From a checkpoint of a small transformer trained on Wikipedia: learned positions, no biases in attention or MLP.
Each number is 128 + 32 x the weight over its row's rms, rounded and kept within 0 to 255. Layers, rows and columns count from 0. Numbers have three digits each. The size before them is the row's rms in percent of the matrix's.

# layer 2 MLP down (transposed), 512x128, rms 0.142, rows 64-80, columns 0-127
104:071133116168181113166114068083113233157120102132075139165146190112146125117099141112175104104073196115162105164102134188080123159148138159148119136153105123188120135118079156091089135102129091127124092110068135145121139094130142137136150136111180123127151132202146035125136107101114095132139186055138146101127120079108169140141129194129132139122112091100151137115105126127160082150122
105:142134176046134120155136121135156182101133147129064104123084130140133103132083138095104136155153104178133134097170147106097160076161103100124098116100126118128101120131155138168109188143106061152075112154157154156156077128144168106095116207103137111135131136020124127118154174117143087111076117150130164098092130082158173096089163202068143172120081131167116175087134109100115138096136
100:146159128157150113094182129183074123084129130126156180134098161169089144122191152143146130141162070196122122145142139118142129158088074122111134192143089098162082101187101097104164114195150126132143108150138093135080179172101160085113146076055111139113125053113124181192119104072123156143132146104137106154140082129134152075102115105164106173140136115165128156147072138110144135170173
103:097111115103140131091147132090135140104180155110144066111126132128104144063142160134062106141202122112137174135082118068175129175126115134209160088110140104141096093129114098164133103145089108101118114140142122123083144126132117078174156163142190140115106120126055160156082152134114139064100117088131114112088140223073104189168134147132161093157136095151086132104132163094125136188185
096:141107104106134107135176114119104158124134153147076196103152135108075091122166131150168133085145143174104112159099114093160144125132144128153085164129157187099129121176199136227133195096176135168040095137122125161096116123138091075150110100135117148139147144114116106149089116155133136115175175119088104098097165153127108124101090165126128111119110139112195169096187144069101160056173
108:146132112083146098089162131167128140149193192090139136130095181103146152055073112130091168133095149122136115094182106139136152114134130089131084147066139139101147122123142107101156084192185089143129160097117082091146124127169128146127168116070065129136086130051096148150147145118170162135084132201092177070123076135100144125075151139173131171084152124144147107124159143102174159162125
112:119130112118150121111103135102117190142099161099151193161102115089190172157073123084118100069157150159176085096149182115132151102140174128179173180116186119127113090122101081113097111124091142118103183111147115146133103097176098138125153116126070160151140163133128148167178142128050166108189112161173125088134098123173105099135136144140065131162149114104128139135186184181145113134057
102:124141124113120094144126155102103182131109175072057117083097135133151120134150140120104065102179146169110149138088071131130135114107146149129130056125177133146162134155167090116159125126078183147112124104179138112113110145133115131113115076085197108103108186140084170132123099128182161063134139128153127117190106152110131112116121168169193096114106088104147086209124164156175138123035
095:144134120132130132096131147086143110065200082166109166125101138075158135140091164123132104117137114140133121117099135105149163144126081077135145141172154063146172105127096136159077169158112110043187093137110130156148141139194165120164176148167178129198160128153089143118182159079121140073155157132066088094068144146130127155182176065073145135133117099113133121144133118097130159166090
100:163202132167157145210100112107092136121133179145089140134080187122137093154127104127155148165104166134145145140142084134156126105059174057128125128138086090103143092134095136085181140117237176136148121125097124070126143114142149118091087081167111061140136098129135134174169133132130131125107144115142118147093129107177105150107234120092105128153143152162131147133085122100095147121177
097:126100106110149108056164129153174134175114156162144092151187073095149088151133172149110110140134139076098089152121096163117087187053190119132151157107180102129141111112126129104132123153160120154071121085159110107141118124106110120131050114163084120111168178104168145143178090114093152128135058173098183095149100165142126185154185142134099137111136171146139100110145093144047102092143
107:124117122135100141125118075084086130129089135124149122138135082100137111134115148109097099179080120152134166243168107141143142130127090061161155115089092155139134160147089066172157134135113141188180156105136149168119083090117183096129113119167092118099133020085139108117143171172134120151144089081120101126077113056125147133099127123137177157172165141132118124152179109163130115067102
091:141162151130108102064157158125134133144119136150162138119185114118126095133143121115127160163109074103162115107079174142073155129089164110107138140084209113089174156140125111111107124112188164118116141124130100093103057095122186126094198113118183155110177090083129112079083131078117111128089149052111118139158100153157113088206159159079119125112125184140180167167135148123087082161136
098:107102144143122117136124133114117162094183152113141163142113125081146141147104101173103140149171118111130086156183080148172071138164098161179093113143132142141163129114131146077140133104128094150143145120123153182152131180197183131171103051111145133101162136093050137075090114171138121141142070153090150167106211172127085139101123198099125048120205153118120100112120109133106136153090
097:086124116117157134169145073153101156105115148115168070156201094122156143070110174125122168129130119196181155114109120080155170149136107127155115138109172104152111148115175171128120103115081112152181050133082093080100113144179136191108181086181117117143192113133081076144123132093178178129133111126153123139101148115136185150115094182135148183155108148129170120154138117088180169151116
105:163057094153146161130147166086077179145173100113144125060124133148150155123077079139094101116109161208131076170090151151173118136151165121158085119151173133075109119097154126131128142073085134157081117137194117129157186149120145125125158129122072114126169133076109189091137143107166154127089133119115143150101142150144158105091123111128100196140098053117156159093093169103091175093098
102:140116130120153087164134156149142073167071098098099071084104139082127128166125212104145136152157140130101145143128195170114136104110134142147141089119118098096134065206157104140096059131115138134135134113182138114122070163184126175177096109109118141085129099159137123148156114123163157089144122090132179166175181177146145155207225125145141128113160111159146125131113122106075151161130
# layer 2 MLP gate, 512x128, rms 0.176, rows 65-81, columns 0-127
100:126079133098091130116145123082132107153128120114140068187171144135106121120128117154132064142138120136134112144093199168148125112122127184116117106162169167085088135112128159137131114144109188154116134107132078090104138131141079129194172115168156092140106141112142158090115198115123150164163123158138163165078145105071127235130184101151067133171079144131154156189078124127155069079166
097:078155135156140157171119150128143103137107139111130214164112130165142175112144087180127144104058109128117146086134121138135111118065135160108100043153126119106052186139165151080138144075115129163162095143139174113117081161137131080146091174137215126164129088181142107128060071086116150093128142087174121112134167113122111087058139147110103127110159099124139112126124112105136096147071
117:086063217121096113142113126055107206162141111168163135071072153170154149109136098126081133166150174114133155115093139085136185069091117115073144146135177074119137070095117121149145156111094151129119164110129136137137133100156066131161140134185163117151122097141153185142120185112203136124137093163126099095106163113128140121131141127100081127140121101097177134102136154060159106168127
090:074147162063084114144107147169150076143073095105146110056141141133123143092134100124109107086168168159158093077168146165147148149146145177103136088123161145159135031100089138141156095086130156118122142143128089149118107123113117108166074118195179111099168133119135149127198124155134123147115156173110077187086116145151181130106130156184125063128158079097144065108154135137131139113178
114:092109084146074087106107124045135165181103116182154109164155134127125106136194119158117150126084117115104121132102109158127087172120130171091114152122150124111095123167141121134131027178068087128104130122185145203147100171088129094127096065156149133077090136128165117048048142141133157112069143115115126113125109155074101131163155081112107120162112116106113089119119107121090162138116
108:148125136087177096086125176051060182146150134182158147126147104101095101137094098143136082175132166116110113086029144140123134099128131162170126081120074128125094128088144095105136071157181102169118158108144093073121196080124141156175149142092107129104106125144101116108038128139105149121148111149100107141094197130076131197092146139121131174147155106136105130096132120129151109089127
101:131111142069100109103169113113132147115145062073123185112146083146102164137069107146130113107124143136185138165154126109179121162165070144125123119154180141105080126118065155182085113096190126109113094166128120114126175112148078059203119203141141110141105143117131093051116117115104132114117122114092106174137139140110131125126094115106129111126129144108161169092085111078040136047133
095:146139163115151111163133174085123113118202107118207137091133093085162173111136128146061087142117091187129152193094139111113112156104147102153194128196118130079181140118138095090111138087119143086147151152128081081140083127059118077104115066109081122107108144119102127116130107136072158163179144122104153172084148160111154111175119084185143147159144092112127120186165154147144133100150
099:196073096190175126140079104120115205165088147169065131163093151125153113105136145088133111109166138112168134127115159177067117138121145142151187152083164161164149119190157125109086141133132138136170130127161124161147121103117128104148119131118059159170068101123120180095134090172141154175149095027137153165108136062135141127144122124156137123120161068101096112149161124129077125094154
100:134116116136150127171094144141194120111147141095092135103115124147115109211093109146139146161149115073099120159136127116133126165147181151108120108073092085151163192056111083101164148194152139176138095114083162104127131085130141124104163128199166135135170106133227122105124132186162201108130096117165169081150095164144121192144202105082161146153158114130129126112123134117104107129095
103:167158200144097131115102129112164143134128136092154183107125085132126121134106149182110118162113128155106134136114094140141171106135125176096145103180188143160086075137116084131190136144097216193139141144096096096074139147127130131136045188159138080153186113156173181068120131109139162153152133107152143102100106077117131171113121157068133140061113160089132136099149118150087068097126
090:097105091098162086145110047151107156111156139128115158154141113153113187152069114102163120068122122187103144074125172196142122089144102184116056166167158152080132172116177117147097116128142099165052128140189097142125134110097121151152128116126124133176148125066150161120148142109119134130163174165147109109130174098158111145107157108114106123107126104171185089202160105080124173081159
096:115172141118118134177101117148101166094143069145107121080073094169072107168109089094098141124122131147111139111144129100128104161103186119161119149151102091130123140110091186132132139159162111083081156123115166132097097136176186144100105075102151107182083164133142099148127042150182106147052138133143117088122046112171108124172149120129081033086133132118104126108120125126145137199095
092:141112122118161157167100135152112138142113131156080114126135198102155154182138165148123075146136151161096144091170126129147097160122086104179083170088113070129121117098117153101177107208166156102189092015155168091149157147162118104141139157121149140142122155176114098132116135079123116161158101165094094127120149182145142111093087130140145112104221104080124170114150080138104088166098
105:088151171113129065088158116098174149156104150163159047154152117163086131119071191103135126084115128084150141159122096138102112161098134063100124163141174111162129153134102121099184173138133137150068105192099166132111091117130124099131119130137158123104191191144131095128125109152198115090143139084151135106133163133102186107086108149135157189175095100130132141184144107225118104140116
094:131155066119112115074148204137101089155131150134109135085162119151103146115144192110108119139143175146140137104098180176088144129100162112104111171151151127161088057201107172080155115122064108151057146143115104107143186100123065120139136105095122109142112141190113111127164123154072139092127153130132199157161193105114088140093165091182137133120162145163127180148124182149106171137119
099:092160075127126159187135158089156131138192183189103141166117125136046133134167092154081158146140105120156152164120167078105123109100080117046111126134116163158105152080162134068096155167108164101173118133161113112173093151108122080141147192187123162125146087127146124108094088198066104087085146101172098121105122151124145130095099106115120155162162119150130094131082150155124146097154
# layer 2 MLP up, 512x128, rms 0.166, rows 65-81, columns 0-127
102:089125155155141173125119105102173118050148180138134102167117154101148120129102172107187109176124069143105082097103141148075116136094150104140158085138064143120151153132123117118110107150125140104165088146104199144154091070140070161098071109128131135163117119108102073125149147110230116105164099166148113082112139056138129114123146190078121161114153123162110146155181095099191145108098
099:115190091152128119130143147134131102090082107136139135088140096147141129076141135127177105088069158084080114079058160166181134106110065148140121136116130129127118144060184118114065101159142170140125096073112129132110094078104163099173137158111102165050215177102129157085107127114098121133128167122175102127160139147143135084117117148163146132204164115179121085160084121109139144080119
114:132118136092172105225106195081099134154145112108105083089053186150125103114115156112105108153182143125125064164135088093149151112103136081101108093078092213148108116139105153144172116127173129153156187128113182192145131106128141156147167086117132112189146163095060147132149122144110126131123075101109111104086127130137117129109170134130080129146163088154161142111104174070164134131157
092:094164105131108118115121108097081092098039150176085099130127145142143166085135133097133090135106142112083137152090156097140151144059115115126131136177172136121114147152203094146096169114105140118137040100119120095097134105143147219174139150104089166141095090102133094137088149184099127080044160143168129129180198119096099159102078082149143156091117126157130144165142106135140107109130
102:154124118155097090093184153105163112059183180122071223103121123120157123166186126130149220133052152151088151173180154142099160142118121093140107078096108127078190190097101115150124172131100067150104129134127157158127134153137119079145115111097152105104133111130126110107119118138142148123111064117113090123121147153103146086127097088129114173103127122078114157131139081155195122178111
112:152152155085123065064152141139119172125182134178137085147128081181168153159081151173161104116176105154124130132126150170150114139118107087136129160082134136148088154156188110105084134145145109145129102115155104101116094112130120088110189160126117140054125168153156114092117113187082149129089102099129086098149107070152147122200179066164138126152140173156111158171145101085045171157131
098:149099153067133104158104125131109140157154143125137088084109090086135130149145150101139143126161154142126095147126121151123106182137109129179063183079119131117148144076134137075139153143092155115106124146091175149122126177092141129092223131248091085148135170182120175149186109173068132155150087130115131124133115126166135159070109124134102146146130159124112129154186194165128134205139
099:141069134158130135100105092136105158125158133111092125185136126154119136110158137185095139144158111181153137119208115135108159105100111160074123091105084083156127127136077117110126166109102105125169072094146139188119116076145150122120090192134197120103129087155143122131186162101153108077203112141127158049179096121106096100124104127080124119087156104132136110087107104057167193147074
096:092125103073134095127096130132117182200154137105158151140181114136123140079108184090168107121079134132157098138106132124149066122126108127091126163109186137174115152095085170145153136127152181125147159124155142132187129071116086117077120131141145145130124170080117120057135141140181148136174131081073113086184097175122088171050126114090142177083150111125150148117161116057178107095165
100:141121081084171111123112144157157093117154100079099171133126121139122172142147115195159144107200104113112153150103088079174073158157140104132110161150059127119141145111184139150108123114072171142119107150122125194143142149162162084115122114136134087062123129098214136114136156139133168126120081118110159132127093101134174149143138120090159127118184166132173189074096086084202199105108
107:099178161158108180134190084126169120064081140152145169124111138201105173165128155104159157149047115117134122140123085101089089116133118104164129117149194111149128120058134121146131164092130119128153091126161132131133140107096106173125141115120132082083113157085148137108088159131127147177091132127140136185110152077156052117142083118097147118136113195092176105127134035159149065099099
085:171134143175148175094061193083134093129098094129115114191104113116123088086173115153111131168149135123164116135161139110093132142148131135097159062090098110151108094142078125135175137107138159142171099128035170168116114117177138181112111137173142104173116145198118133132093113144113116171146132106117137092145081097147104107131096214164086096150122151107109196099080132133193096175115
104:150106104134100111176089116172112110078114110133158100130186161126096163115159086073168129176116114151083073144147154112109145196131120116084137141087121136136134188104157148106101088112113138072178150095164129147161171138099083154091131118129099123032119151124102117170185094111168149137115118081122145090133134138131157105149104071167098145148170151097051060130189102124114196103103
098:137103131103194135092158074150111118086113093097144155065165086166172144124122103115158105082102132120156120112031093131083234099133098115109146143156181099148119145119132133122161107158153128109147129128133150095149167168150131132166100124157085224136118150064072146105091129168143145150119145131168090186168132091094168155110093135161144120116093129167131146073118145113098177173108
109:114188100188170125151133132074158117153105140128121104144126142152139093080155089105102069126132105106077136120161130089098114156158153114140130047132145148128136119101146083086122186155152146101138109119144130128142182141163152143178133183175068164133117114198128143096066100174191097119120143122102164113162069128092102128115078108112120150110105172154124101157152095218199104195124
091:140118164126124127138166126137125105108111151177184092119170092117104152079119137134131115095155124146152129146131141158184130084075110160118118150150173142161138041213095191148093138132157130113155053109107073083125109119128134092138152104086136130116139105148071137097183114151032095147119145188141162104087102129079138102181158179164179098176113103137182145113147140112080143085106
101:115173193176141089140115155152158131122125059180168157124134119137093161165076098111121116126156157128143126155122115119123122058100166095145099139166119141077114150097062119123131152084154112130133131115175073155117114100194066136171170115104213133140157194090114162156133173162087150114163156155133082134171164094097106076142147107109149123086128168121132127098159099082092154078063